From a checkpoint of a small transformer trained on Wikipedia: embeddings untied during training.
Each number is 50 + 12 x the weight over the matrix's rms, rounded and kept within 0 to 99. Layers, rows and columns count from 0.

# layer 5 MLP down, 512x2048, rms 0.074, rows 43-151, columns 1408-1471
51 29 52 61 45 45 45 54 43 35 57 57 56 45 53 64 51 31 37 82 31 39 58 46 47 62 51 58 34 16 53 52 48 43 71 35 57 56 59 43 43 55 51 62 57 50 61 63 49 61 37 55 67 54 72 42 39 31 20 41 51 45 61 45
68 42 62 43 57 49 39 48 63 51 63 37 58 66 56 59 55 68 62 65 49 67 38 59 49 56 44 44 49 62 81 56 53 52 81 35 24 48 39 40 48 39 35 29 69 69 64 42 57 36 44 39 45 33 64 46 60 52 48 44 31 53 24 55
40 46 34 58 38 30 65 55 43 30 51 48 47 54 25 47 36 63 82 40 42 45 51 54 66 48 47 53 44 62 22 48 46 73 67 44 49 60 26 49 67 53 46 51 38 41 46 39 52 64 65 56 43 55 63 74 42 48 54 46 57 64 53 51
51 59 62 57 61 37 42 58 45 48 52 42 66 45 48 52 54 54 44 34 22 61 51 57 54 35 42 67 63 65 49 51 43 59 60 51 34 36 50 48 61 55 44 43 60 60 46 50 45 33 76 46 52 47 52 58 52 69 29 46 52 45 46 39
48 42 47 70 57 16 44 46 54 66 49 43 37 28 66 47 54 63 34 68 49 57 54 33 61 54 52 42 38 39 60 63 30 57 53 53 40 54 59 64 70 50 47 55 51 50 33 37 60 51 61 29 39 39 70 49 63 40 39 44 46 60 51 52
56 48 54 53 41 53 47 62 56 53 48 51 45 36 72 41 52 38 63 56 58 38 60 48 44 27 40 69 46 60 42 73 49 55 44 44 57 51 50 44 48 27 60 57 52 50 36 63 37 49 32 71 56 41 53 35 53 58 36 36 23 63 58 35
73 51 12 18 57 81 62 41 52 41 35 51 30 43 50 46 70 52 60 58 54 44 30 38 47 62 25 62 30 43 77 48 73 34 33 68 53 41 30 37 59 35 26 60 42 30 55 62 46 46 52 46 61 50 60 67 58 60 58 60 31 34 26 58
34 53 57 59 57 51 50 47 35 45 62 58 56 37 39 37 56 57 71 49 48 46 61 46 48 66 65 47 31 49 53 51 53 36 41 34 52 52 32 55 57 65 45 58 64 37 71 68 59 51 77 64 61 66 52 46 76 63 26 53 45 56 55 48
36 46 46 53 61 67 39 43 41 50 52 45 56 46 59 26 55 46 61 57 49 79 33 72 86 44 50 77 50 42 84 45 52 52 44 42 49 51 35 48 44 38 51 49 50 38 55 55 61 46 40 45 34 39 62 58 42 55 40 31 64 60 56 26
60 41 51 40 51 46 32 49 37 66 63 63 62 66 55 48 60 46 57 45 49 55 43 52 44 42 49 34 49 59 63 42 48 49 52 54 48 53 52 72 69 61 49 40 54 56 46 69 49 43 46 49 52 56 75 56 35 39 53 51 48 63 32 50
57 65 38 46 75 75 41 56 56 45 62 36 63 63 53 33 64 41 46 41 70 51 75 55 23 56 49 89 99 52 50 44 49 29 55 29 61 58 48 35 59 45 60 53 78 50 48 38 69 37 50 50 33 67 35 75 64 46 58 36 67 59 65 29
45 46 59 55 32 59 38 61 48 58 46 47 39 84 39 61 62 22 83 30 56 59 44 78 58 48 73 47 38 35 46 38 58 35 35 39 32 49 56 49 43 52 48 48 54 51 44 61 64 26 34 39 40 49 47 35 58 51 49 42 46 52 73 87
51 30 34 55 50 37 54 38 48 51 43 50 51 28 41 38 64 54 45 38 38 55 52 29 45 48 34 65 20 57 38 36 62 50 48 33 63 33 31 66 34 47 59 39 43 73 47 39 56 36 69 48 61 59 53 52 48 59 59 58 63 64 52 27
44 37 45 42 34 60 44 55 52 57 46 42 47 41 80 51 57 55 65 68 60 43 41 47 36 57 36 49 63 47 55 61 49 49 50 65 58 54 51 44 48 29 33 42 65 48 59 34 55 52 51 75 42 73 49 71 35 51 45 40 60 43 59 58
48 52 57 52 60 56 46 54 50 60 60 33 41 36 53 38 44 59 71 56 54 26 52 27 44 52 50 51 32 60 73 44 32 39 62 15 39 47 40 39 58 63 50 49 33 63 65 43 46 21 25 52 55 58 63 42 46 53 44 41 59 69 43 59
52 55 64 57 52 48 67 62 59 52 67 53 46 60 60 69 45 58 59 68 43 41 49 28 44 51 59 63 42 52 49 39 51 40 46 50 26 48 47 71 55 62 37 58 58 41 38 49 42 49 44 62 55 50 57 40 63 59 65 52 36 54 77 65
52 42 63 35 73 37 39 41 33 49 56 59 59 46 74 54 33 43 42 58 65 41 37 69 45 22 36 39 21 48 40 73 32 74 59 54 61 67 85 29 65 63 47 51 60 50 57 70 52 61 60 51 57 35 51 46 59 59 32 41 69 57 80 50
52 32 45 67 56 45 28 54 43 79 40 52 46 43 41 44 59 35 58 43 55 55 30 28 54 41 61 78 68 55 24 57 38 49 40 77 44 65 44 65 45 47 56 46 56 50 61 31 46 48 71 63 59 78 44 41 74 65 55 59 49 83 57 35
47 57 62 48 37 40 75 49 55 54 44 58 46 51 59 58 37 56 65 44 49 51 66 56 62 37 51 52 59 40 44 66 48 28 51 31 48 59 59 51 38 50 75 48 63 78 53 46 54 69 74 66 50 53 46 63 44 52 64 51 83 32 26 32
62 47 65 55 68 67 30 64 34 65 74 42 37 47 65 54 52 55 49 61 61 52 44 59 32 46 47 62 30 30 51 37 40 57 32 62 63 56 54 46 57 59 47 72 45 51 51 52 61 45 34 46 67 32 41 55 57 53 66 78 56 57 56 55
40 65 58 62 56 32 60 49 42 52 39 54 61 55 44 47 47 41 50 67 40 34 30 41 39 51 24 48 57 68 42 71 50 74 56 59 46 44 55 59 43 70 38 65 50 48 50 49 62 49 45 41 49 36 47 65 50 43 46 52 45 29 42 48
64 30 80 36 71 76 58 62 35 45 40 61 45 64 43 44 43 62 40 40 44 43 51 35 46 43 41 44 39 36 62 48 72 45 24 53 49 45 58 55 29 48 61 43 54 56 53 47 39 47 53 38 59 55 67 44 62 65 66 51 67 30 48 45
82 43 47 35 49 60 68 60 51 70 55 51 74 49 55 28 55 57 52 45 50 48 65 35 43 57 76 60 47 49 54 32 45 72 68 60 63 54 34 39 43 60 52 50 71 40 49 54 47 30 77 59 63 61 61 56 57 52 25 53 46 51 32 61
52 35 19 46 76 50 41 61 50 33 55 66 66 40 55 64 56 57 53 47 49 50 64 42 76 38 58 42 25 75 39 48 72 65 61 53 67 50 48 57 59 67 43 38 43 60 60 45 50 57 66 60 39 46 42 51 69 57 49 41 52 48 53 45
57 31 28 45 44 34 57 53 62 37 67 52 64 61 53 47 59 33 72 62 38 36 52 40 69 61 63 55 26 33 67 37 58 52 58 37 75 35 74 55 50 40 41 51 48 45 39 45 64 53 23 65 54 41 57 70 45 49 42 45 75 54 54 36
58 40 43 50 49 44 53 36 64 39 43 45 59 59 42 33 63 40 28 49 44 25 48 66 75 38 43 86 55 59 62 36 20 45 49 63 47 42 38 54 58 48 50 34 55 46 59 63 61 46 60 61 35 77 59 32 46 48 48 49 45 49 43 53
61 41 60 48 68 46 47 56 52 44 67 48 47 37 56 65 37 46 29 44 41 50 67 59 59 63 59 49 43 57 37 60 67 36 62 36 50 69 51 34 51 30 30 27 46 31 48 41 53 42 44 67 55 40 46 19 42 75 65 46 55 54 43 75
54 73 43 53 62 48 46 49 37 52 60 24 52 76 67 64 46 65 57 45 39 36 35 54 61 28 36 44 31 56 61 52 60 55 67 60 57 38 44 32 60 66 45 45 61 71 30 52 37 54 39 46 65 60 56 53 45 67 56 57 55 43 48 47
63 45 65 34 57 49 47 52 58 55 37 37 52 59 42 41 43 41 47 50 57 45 49 10 76 35 65 65 33 45 59 44 68 54 66 53 52 50 49 43 53 51 59 53 55 53 33 44 43 56 23 59 49 35 64 48 58 48 59 54 66 65 55 44
36 31 36 55 54 73 47 36 52 65 50 34 49 62 54 49 50 29 37 31 51 38 56 43 49 46 51 45 83 47 72 46 36 36 45 61 69 63 72 53 61 57 41 46 50 32 40 67 44 62 70 42 53 50 56 34 35 62 84 62 63 43 51 43
53 38 49 69 52 59 49 70 45 55 54 45 37 56 34 40 24 65 63 68 34 40 58 51 46 49 32 78 73 54 65 59 63 70 51 31 39 44 27 53 58 69 50 59 49 27 56 63 57 58 60 39 46 66 67 58 31 53 39 42 37 48 53 37
40 49 30 59 27 59 45 47 46 45 60 39 53 59 46 59 44 52 62 44 39 46 59 61 43 53 37 47 36 48 56 59 46 67 63 32 52 63 54 70 28 49 30 47 68 60 31 52 69 43 29 50 59 26 40 73 64 52 36 51 43 69 42 53
45 52 45 69 39 42 53 53 38 61 64 37 54 55 55 47 45 43 44 44 53 41 52 37 46 32 37 10 82 81 27 41 68 45 49 70 54 59 81 51 45 69 70 37 45 40 39 49 36 58 41 53 55 67 61 40 57 48 82 45 48 42 31 60
34 55 56 65 57 40 61 62 44 42 54 34 43 59 52 51 41 32 41 38 58 54 31 44 38 43 36 36 55 52 40 47 50 69 50 35 46 68 47 28 48 51 37 66 53 56 50 47 55 39 35 32 51 34 48 29 57 63 28 52 59 51 68 34
31 49 64 45 45 63 39 44 62 67 34 39 42 48 47 38 45 63 63 44 40 47 45 38 25 43 43 48 47 49 39 41 46 56 45 60 19 51 80 74 38 55 49 31 51 43 35 42 52 52 55 59 46 37 39 65 63 57 34 50 46 66 49 34
59 53 69 50 50 57 42 49 71 47 60 58 58 68 48 49 15 49 58 74 51 64 68 41 45 53 57 52 35 52 39 22 47 54 48 55 41 55 36 70 50 50 57 40 61 37 63 54 55 52 37 54 38 37 56 61 32 58 63 46 43 48 39 59
45 52 42 30 37 77 74 53 61 47 55 45 30 37 55 40 40 48 62 50 48 52 54 48 53 27 35 64 58 64 34 70 71 47 70 57 86 66 71 62 53 78 57 22 51 45 46 34 56 50 62 39 54 33 55 55 41 57 45 43 46 49 59 51
59 53 66 39 57 50 72 37 36 37 42 47 51 28 60 62 52 50 41 58 18 67 55 52 40 45 51 56 56 37 60 45 49 55 39 45 55 47 39 36 55 51 53 58 72 43 56 37 58 62 42 29 62 61 40 65 61 54 42 53 42 32 39 54
60 37 36 23 44 52 36 47 45 47 62 53 49 53 46 62 46 50 49 41 53 34 36 42 52 68 48 15 65 43 33 50 46 48 72 72 36 62 28 49 64 63 55 28 44 53 70 23 45 45 53 60 42 49 58 52 28 50 46 47 51 23 46 60
52 46 63 45 27 33 47 28 48 50 63 37 33 42 49 45 40 49 50 34 45 18 59 60 64 31 46 45 56 50 57 14 50 40 47 74 48 42 72 33 32 51 50 61 55 50 86 50 49 63 61 42 47 57 45 14 38 19 56 37 46 43 74 53
41 64 59 52 47 48 51 47 68 62 43 57 49 52 56 62 52 49 47 46 47 26 72 76 65 41 45 22 19 41 49 47 44 62 48 45 31 31 50 72 40 48 45 48 55 38 52 55 24 42 58 42 48 47 41 42 54 29 67 51 64 54 71 53
68 34 48 70 62 49 62 61 31 31 47 42 50 53 53 49 50 38 63 65 56 62 39 58 65 49 44 71 48 71 47 56 39 44 39 43 41 64 34 36 51 35 40 54 41 23 69 48 74 67 34 52 69 45 57 54 66 72 32 43 51 67 20 59
66 55 45 53 43 56 42 47 71 27 35 51 50 49 62 67 67 38 58 65 47 53 70 69 71 36 60 52 32 52 46 40 57 61 60 40 30 34 39 78 60 49 43 40 45 62 41 64 54 33 38 32 45 34 55 56 53 65 35 38 28 66 68 25
17 36 31 58 35 69 59 69 33 78 46 31 28 57 28 36 39 41 49 69 58 41 59 61 37 59 65 50 54 40 57 40 40 59 74 58 69 12 29 53 48 39 56 45 77 36 52 61 28 63 69 52 60 46 42 66 59 51 58 35 45 45 60 46
37 43 55 72 47 56 44 76 27 52 61 52 67 46 57 50 41 47 67 29 45 62 75 50 66 48 57 58 54 74 52 60 64 48 64 40 66 63 31 55 49 46 54 64 54 40 70 50 71 62 55 66 49 44 51 32 65 42 45 41 24 65 75 23
36 44 57 56 38 40 61 52 77 59 41 46 30 64 56 35 60 59 48 41 48 57 63 55 49 43 61 45 74 35 54 60 48 44 44 55 44 71 34 60 72 44 50 63 34 42 50 42 31 32 51 41 53 38 70 41 65 42 43 39 50 32 71 37
57 91 49 43 71 75 61 42 41 59 51 26 46 53 72 55 57 64 64 70 64 63 36 47 62 44 52 41 22 44 50 45 62 43 40 60 56 32 78 31 42 39 39 44 54 47 42 47 51 64 52 46 63 47 64 58 58 63 48 47 68 60 33 58
58 37 55 88 56 56 31 36 32 45 40 51 53 57 40 35 56 46 56 49 46 60 66 50 47 66 51 50 50 69 40 60 63 42 50 78 62 52 66 62 46 38 53 58 57 32 54 68 42 43 38 30 53 70 52 40 35 44 60 27 63 55 43 50
37 47 44 60 37 36 45 52 51 44 44 38 45 66 44 80 50 45 54 40 48 50 40 48 51 73 56 44 34 47 55 50 55 51 63 45 16 42 54 48 37 45 52 65 58 44 39 42 63 60 49 68 47 40 53 37 59 39 61 56 32 52 53 42
54 55 54 42 57 67 63 29 69 57 45 61 38 51 45 26 48 61 60 51 51 40 48 51 68 41 50 43 40 18 44 54 45 43 50 72 48 43 60 58 37 53 44 58 45 67 55 49 60 61 66 42 43 48 55 61 56 31 52 36 80 49 52 43
61 37 57 66 42 34 50 39 29 45 42 47 41 48 56 62 44 56 42 40 61 45 49 77 64 53 56 55 49 44 51 38 47 22 45 67 63 69 48 44 25 73 60 51 55 49 74 60 36 59 65 41 52 35 73 65 58 28 50 57 29 57 45 40
34 53 36 63 48 43 51 28 40 28 56 47 62 51 54 19 45 50 64 45 57 51 42 56 63 70 51 78 78 54 27 52 49 52 57 49 68 58 50 63 62 45 23 62 58 48 51 45 59 62 62 60 65 38 61 08 55 44 58 49 35 45 48 71
47 56 41 67 46 57 41 46 52 57 52 63 48 41 36 55 61 63 33 78 33 49 56 60 54 53 52 34 28 53 50 42 40 37 47 54 38 67 51 45 58 60 44 43 44 50 34 50 55 27 35 60 46 46 69 37 62 45 67 57 47 58 55 47
52 68 83 52 62 58 22 53 48 45 33 36 43 53 55 68 44 38 52 58 43 46 50 57 56 58 65 29 32 60 59 40 59 53 51 52 32 67 53 65 49 61 38 52 47 36 43 43 71 38 56 33 48 42 35 21 71 42 39 44 55 43 50 48
55 35 49 40 41 89 41 61 65 49 49 31 51 37 44 21 43 35 49 52 43 77 55 58 60 40 38 58 42 51 38 42 58 26 33 53 55 41 50 54 54 43 54 37 51 50 62 51 55 32 58 71 50 43 46 41 57 37 66 52 66 48 35 49
47 44 50 57 58 34 50 50 51 28 62 52 54 80 76 47 57 46 32 55 40 77 67 56 45 43 60 37 44 52 62 47 51 79 44 58 35 38 60 59 64 49 48 35 25 61 49 50 47 77 30 46 47 34 57 54 62 52 35 62 46 62 69 68
57 55 47 35 35 99 63 33 49 48 52 49 52 54 40 41 58 43 68 51 46 48 49 28 61 55 42 57 58 51 43 51 48 44 51 48 37 27 54 50 62 56 48 43 65 40 55 64 47 47 51 67 41 48 33 48 71 65 31 51 57 44 52 33
58 33 55 70 50 33 66 76 58 59 65 29 38 40 39 42 43 50 61 59 55 42 47 52 32 69 34 59 55 43 63 41 37 40 27 25 50 35 65 53 43 60 61 65 54 24 44 54 64 68 51 45 44 45 51 50 62 38 42 43 42 77 51 14
33 53 51 37 24 43 44 59 65 20 50 49 44 53 58 53 38 46 67 44 53 51 51 39 54 40 49 37 35 50 70 49 33 55 48 46 58 62 54 50 47 52 47 60 57 45 63 57 33 55 56 36 52 52 45 68 55 53 62 32 19 65 60 55
52 66 41 24 56 61 50 41 46 68 37 55 36 42 19 53 62 56 43 22 55 28 51 30 29 43 51 46 52 60 40 40 49 51 33 33 66 61 57 35 34 51 59 64 49 69 35 38 73 50 67 64 48 74 81 46 63 61 16 27 44 46 45 40
58 49 38 29 60 66 34 58 53 46 78 61 58 29 50 37 35 50 51 51 38 67 62 31 58 49 40 56 59 53 35 47 34 45 64 47 55 46 71 54 50 56 46 59 54 46 45 56 33 25 47 57 43 42 58 37 30 56 51 44 50 30 36 46
45 60 64 55 48 73 34 40 46 45 59 37 50 36 40 54 53 66 45 55 62 45 43 45 42 53 55 43 42 54 47 44 58 54 30 59 53 64 53 45 62 41 21 42 25 41 61 65 43 38 50 59 43 35 45 85 87 60 53 56 32 40 64 43
47 46 50 44 60 45 61 38 54 46 60 65 51 43 38 37 60 55 38 63 56 46 39 44 48 49 49 49 39 44 38 40 43 46 42 27 56 67 39 64 57 46 58 67 36 43 48 44 42 65 43 54 38 54 47 68 46 82 55 57 39 65 37 41
40 42 56 69 30 60 59 52 56 52 54 50 51 51 68 44 44 33 44 73 49 49 46 53 66 45 49 44 55 44 53 51 51 76 73 25 44 26 46 50 61 53 43 49 50 46 70 64 71 62 43 34 47 59 52 52 39 38 52 53 57 59 47 61
59 30 49 42 41 73 62 50 59 40 30 42 65 51 69 41 48 41 62 53 66 50 44 54 48 51 48 63 37 64 30 67 75 55 53 50 61 56 47 40 49 54 62 52 47 44 65 55 56 38 39 38 33 30 36 52 58 58 50 40 50 64 66 48
56 48 51 75 46 52 55 38 32 65 41 37 51 45 51 43 54 47 42 46 45 27 31 57 34 36 53 45 55 42 66 40 24 44 35 64 59 46 59 38 60 76 57 50 39 56 48 53 45 54 38 48 69 65 67 34 68 44 43 51 38 69 34 65
38 45 39 51 40 40 51 83 54 50 57 63 56 60 32 64 43 55 38 33 32 34 64 57 66 40 38 70 43 61 65 56 39 69 45 44 23 50 32 21 52 51 36 44 54 53 21 40 52 57 64 53 65 51 48 67 46 56 52 54 60 63 31 51
65 32 20 44 56 44 58 50 48 47 49 57 27 41 57 46 56 29 55 40 54 36 39 37 87 47 38 44 29 50 54 36 39 58 43 44 47 22 31 38 55 83 55 67 60 28 66 64 54 45 70 51 48 62 55 28 75 40 70 44 49 59 46 22
52 68 51 34 28 42 56 47 44 70 36 28 81 53 37 32 40 68 42 33 42 47 71 64 50 62 48 33 38 81 51 57 19 48 43 49 57 52 61 35 66 39 50 46 50 41 59 51 57 67 39 40 65 59 59 63 58 51 65 65 65 52 48 31
63 79 70 70 34 71 49 53 46 40 52 52 37 56 61 42 37 50 32 36 56 43 33 35 34 39 50 45 42 49 27 67 61 40 49 54 68 21 70 51 62 49 35 39 55 37 63 54 32 44 50 56 68 37 66 58 44 46 35 48 41 81 36 56
47 59 43 46 55 32 72 65 35 76 48 47 36 28 60 40 57 58 43 68 35 60 36 56 47 49 44 42 78 56 51 36 34 69 37 52 56 41 29 46 35 50 45 54 43 45 45 49 55 53 38 31 47 72 54 59 59 51 62 41 61 75 73 61
41 54 44 45 39 52 65 67 35 32 42 49 44 45 32 61 48 49 50 60 27 55 59 55 57 55 36 61 85 51 53 43 52 37 43 38 32 47 63 46 29 56 58 54 26 42 54 44 64 48 30 31 79 49 32 57 28 29 34 47 48 27 59 51
49 48 42 50 32 52 48 21 38 34 35 38 66 40 24 35 54 64 60 48 49 54 51 39 54 38 50 48 63 43 48 62 51 44 52 44 37 48 52 55 46 69 59 61 35 57 49 66 54 47 62 67 38 62 48 36 51 65 46 61 49 39 43 65
39 36 63 67 62 54 51 54 52 68 63 39 54 50 44 40 65 67 52 42 61 40 75 60 50 46 76 62 38 30 48 48 55 46 61 51 46 56 51 58 43 49 47 28 42 62 71 25 56 40 49 52 57 42 39 21 42 60 31 36 31 53 60 74
58 52 58 47 47 47 46 40 28 37 47 42 63 39 47 53 44 39 54 57 54 56 47 42 58 48 41 79 97 47 62 46 58 50 76 63 40 45 42 47 59 43 63 61 29 23 45 57 48 59 55 46 48 41 53 54 26 35 62 41 63 58 31 55
60 64 54 45 31 57 18 51 35 41 72 40 49 60 57 40 56 60 34 49 36 60 46 50 42 56 70 34 61 38 31 40 57 43 44 55 56 35 53 34 35 29 57 53 51 51 46 42 39 56 57 59 37 54 44 49 37 38 36 37 77 48 64 40
43 54 76 31 66 47 31 62 49 20 45 57 54 41 69 32 49 62 36 32 55 53 31 46 38 58 56 64 36 48 30 56 62 57 32 42 48 40 80 40 68 44 51 65 40 56 61 66 38 36 49 48 37 49 36 45 31 58 38 51 44 41 23 59
56 58 45 53 55 63 50 42 79 33 54 64 45 55 55 59 50 43 44 70 44 36 52 55 51 32 62 42 52 59 62 58 45 53 51 59 51 37 63 54 58 55 35 42 67 34 43 29 46 41 54 49 57 41 61 51 61 36 36 44 59 37 65 28
50 65 43 51 56 76 47 52 64 54 74 51 67 59 46 51 36 61 58 65 46 70 55 50 63 45 61 72 46 61 50 38 39 31 46 47 42 51 50 44 50 39 44 45 58 29 54 61 48 42 61 65 55 61 49 66 50 80 44 54 59 23 54 44
46 45 50 22 56 39 51 69 36 31 40 32 44 58 59 10 49 50 67 40 63 61 48 52 45 39 46 46 54 10 66 55 41 47 50 55 72 37 47 54 48 54 41 48 43 70 33 52 32 38 63 51 49 53 49 50 76 40 47 56 76 45 54 52
54 25 53 48 51 67 40 57 42 53 50 48 39 41 65 36 42 56 39 30 40 48 46 31 25 65 67 40 26 46 39 37 62 42 62 54 45 23 25 57 33 58 56 68 42 40 52 24 46 45 55 47 58 39 59 51 44 39 59 52 36 59 29 42
56 56 46 53 32 38 55 47 48 84 51 20 32 44 51 41 46 41 33 58 50 58 63 46 52 28 57 57 66 36 45 71 37 37 56 49 65 53 52 62 28 61 28 60 64 43 51 65 48 57 34 45 51 56 55 47 60 25 64 32 67 29 62 53
76 62 61 74 45 47 62 36 80 54 28 52 62 63 56 58 48 34 43 46 44 52 34 49 47 52 49 45 56 63 60 43 55 43 36 62 20 36 40 47 29 48 47 43 36 41 52 53 47 78 47 41 41 42 76 45 73 55 48 50 41 56 42 41
39 40 41 45 28 72 80 68 42 48 64 55 31 32 60 53 49 52 35 71 54 69 73 51 75 42 52 38 07 41 37 59 58 60 54 35 55 54 52 61 46 53 56 58 57 62 53 59 55 58 55 50 50 56 59 64 52 53 52 37 45 63 53 51
39 43 48 61 77 62 52 81 55 51 58 43 49 72 45 50 67 63 63 54 56 38 51 57 64 64 52 38 47 68 54 56 37 52 33 40 63 53 34 51 46 51 59 43 56 54 38 46 52 61 32 53 43 66 29 35 53 41 38 68 52 62 70 31
47 71 68 53 42 76 27 51 48 53 45 66 48 43 60 39 37 89 51 41 38 45 51 55 63 73 65 58 45 58 56 51 38 46 45 61 60 59 48 44 52 31 34 43 51 47 39 19 75 28 52 28 51 42 31 56 50 40 64 28 58 50 39 34
62 46 41 55 67 54 44 61 70 43 44 48 49 49 42 32 39 37 20 64 53 27 46 53 55 38 77 56 83 31 54 48 25 66 57 45 42 55 74 56 51 77 45 75 79 55 58 56 33 40 40 54 49 52 59 75 45 68 93 38 53 60 40 61
54 50 35 44 34 41 37 52 63 67 45 56 57 68 20 39 56 60 58 53 48 43 65 32 20 28 55 39 58 68 46 67 53 51 46 76 44 62 62 44 57 59 63 45 57 45 28 59 60 20 46 42 59 54 32 66 51 62 38 54 54 49 58 31
40 48 30 40 35 37 38 41 25 22 66 47 61 55 59 53 56 44 46 32 41 31 60 49 62 66 55 38 50 76 42 25 48 70 61 45 39 46 21 17 79 44 51 51 79 55 41 35 61 78 35 50 49 62 64 80 66 61 42 31 53 68 61 54
44 63 69 51 48 39 44 39 63 32 58 36 57 70 59 55 59 42 54 36 52 39 56 50 73 32 38 55 55 50 51 76 34 48 38 54 68 43 64 50 49 33 45 47 62 52 70 62 53 54 60 63 40 49 50 46 48 51 70 55 46 59 67 57
41 52 57 56 45 49 41 54 46 62 40 46 47 51 56 48 45 57 44 54 44 50 31 45 55 65 56 47 49 41 46 54 42 47 54 52 60 56 42 48 53 55 50 26 46 41 58 78 38 48 53 37 37 50 59 38 61 61 48 46 55 55 49 23
75 59 44 56 86 53 41 21 54 35 57 21 69 50 43 32 38 43 35 58 54 24 63 43 26 49 26 47 52 58 48 45 29 55 52 53 25 56 38 49 36 57 42 68 65 47 57 27 59 55 37 38 38 44 57 48 50 49 20 49 60 54 38 47
39 43 64 52 40 27 51 68 56 44 55 67 59 43 46 35 66 47 51 49 45 44 50 65 42 48 72 53 62 45 48 45 61 58 57 56 28 47 47 56 44 42 44 56 67 59 46 43 46 54 61 35 50 54 60 49 53 44 54 41 35 32 53 55
41 65 48 43 44 41 68 47 55 58 53 40 35 30 45 52 45 47 43 69 57 38 65 54 46 54 77 48 47 49 72 43 53 42 61 45 54 57 53 53 45 49 60 57 61 46 57 31 47 35 51 53 44 51 52 56 46 33 54 47 45 55 54 42
43 50 47 47 53 58 55 49 71 58 63 28 36 48 42 47 40 53 33 37 54 44 49 74 55 40 67 39 50 41 47 56 36 50 57 46 46 51 59 59 39 41 39 34 52 61 30 45 48 44 56 40 41 42 43 38 47 39 81 40 56 44 71 38
56 62 49 67 51 43 44 48 61 70 41 48 62 46 36 50 46 56 53 45 31 55 39 52 48 37 59 62 61 39 71 66 33 45 40 51 66 32 63 31 60 59 55 46 69 50 47 51 63 56 55 46 50 42 38 38 59 32 56 57 40 57 41 65
44 32 21 50 49 38 53 38 36 56 39 45 54 52 30 60 56 32 50 45 73 56 49 28 56 20 42 56 47 42 64 36 41 37 58 73 74 51 67 45 56 47 19 71 34 51 21 56 39 51 64 38 48 74 67 35 55 62 37 59 68 58 38 39
49 33 65 46 55 49 48 59 53 42 33 54 40 41 44 43 47 52 40 51 61 65 52 66 32 62 42 39 45 72 48 63 49 56 50 50 27 60 22 44 51 61 70 72 37 47 52 39 57 29 55 63 33 58 32 63 51 57 60 46 52 76 64 46
50 13 44 59 35 37 38 51 42 35 29 31 38 68 54 48 63 45 40 50 44 49 68 54 34 39 64 22 59 27 50 31 53 52 49 33 48 54 50 84 68 45 34 35 48 63 69 55 59 47 52 40 54 54 49 42 40 58 32 33 51 59 76 37
33 35 56 35 51 40 40 38 29 44 56 43 52 42 29 55 47 46 64 73 55 42 52 45 52 69 49 45 27 56 53 49 45 52 59 45 26 55 60 37 33 47 17 39 48 52 57 41 43 55 33 33 44 34 72 38 45 51 49 55 44 59 19 55
56 52 45 47 48 29 33 43 53 52 45 58 50 73 29 67 38 36 34 45 61 47 46 48 62 24 58 51 36 51 61 68 64 44 51 48 48 54 65 52 64 56 55 39 81 61 31 39 44 42 45 34 54 49 52 74 45 35 65 50 48 61 42 49
57 31 54 31 55 75 45 57 47 89 52 44 45 41 43 36 40 60 88 50 46 09 50 49 52 47 64 18 76 56 52 40 60 50 51 76 67 39 74 45 56 54 56 65 42 34 48 72 57 32 51 49 53 54 36 54 57 35 65 55 61 20 54 48
54 52 58 48 59 40 31 43 46 41 45 50 62 29 70 29 26 42 47 60 28 33 41 36 64 67 76 49 32 62 56 56 60 53 43 53 51 37 43 23 33 56 55 53 33 48 58 51 30 73 46 68 28 35 67 45 42 53 37 59 37 55 51 47
55 48 56 69 42 54 51 62 40 36 38 60 71 61 53 42 62 36 36 60 53 35 48 35 52 48 48 38 41 60 56 66 74 42 50 68 52 59 65 51 41 43 60 58 46 58 27 33 44 42 40 45 42 53 51 41 53 52 25 53 40 71 74 47
59 61 54 43 20 41 41 55 50 52 58 65 43 64 55 40 40 56 50 46 65 54 47 39 70 60 38 61 38 73 71 51 44 80 48 45 64 84 24 23 65 85 41 20 66 56 74 37 44 19 20 32 60 67 38 40 42 27 64 56 49 50 35 55
41 49 44 43 60 54 36 42 38 56 47 48 48 62 24 37 57 52 55 58 64 35 65 69 44 60 39 65 58 44 56 44 52 45 28 58 38 36 42 51 50 48 46 61 42 63 34 51 50 41 52 44 60 55 56 57 50 55 21 40 60 62 33 49
63 35 54 58 54 19 66 49 64 57 49 60 40 41 45 60 48 54 67 28 32 71 54 70 57 53 52 56 74 34 65 51 62 66 72 57 74 59 60 53 45 67 41 58 45 65 54 58 53 58 78 70 50 79 62 52 63 38 87 56 61 48 61 30
55 41 48 35 57 45 35 32 54 65 36 53 41 40 73 45 64 48 73 53 71 33 32 54 60 71 46 56 56 52 69 45 60 40 42 43 34 35 61 57 57 42 57 55 51 57 60 25 42 57 21 40 72 32 51 28 48 60 58 64 76 38 49 60
55 35 49 45 28 43 46 48 26 61 61 61 64 53 74 60 54 52 26 48 62 50 30 52 69 52 31 28 70 60 70 57 72 40 41 67 41 52 52 63 62 62 56 42 47 55 74 70 47 37 71 31 43 38 44 45 52 40 60 40 59 54 44 56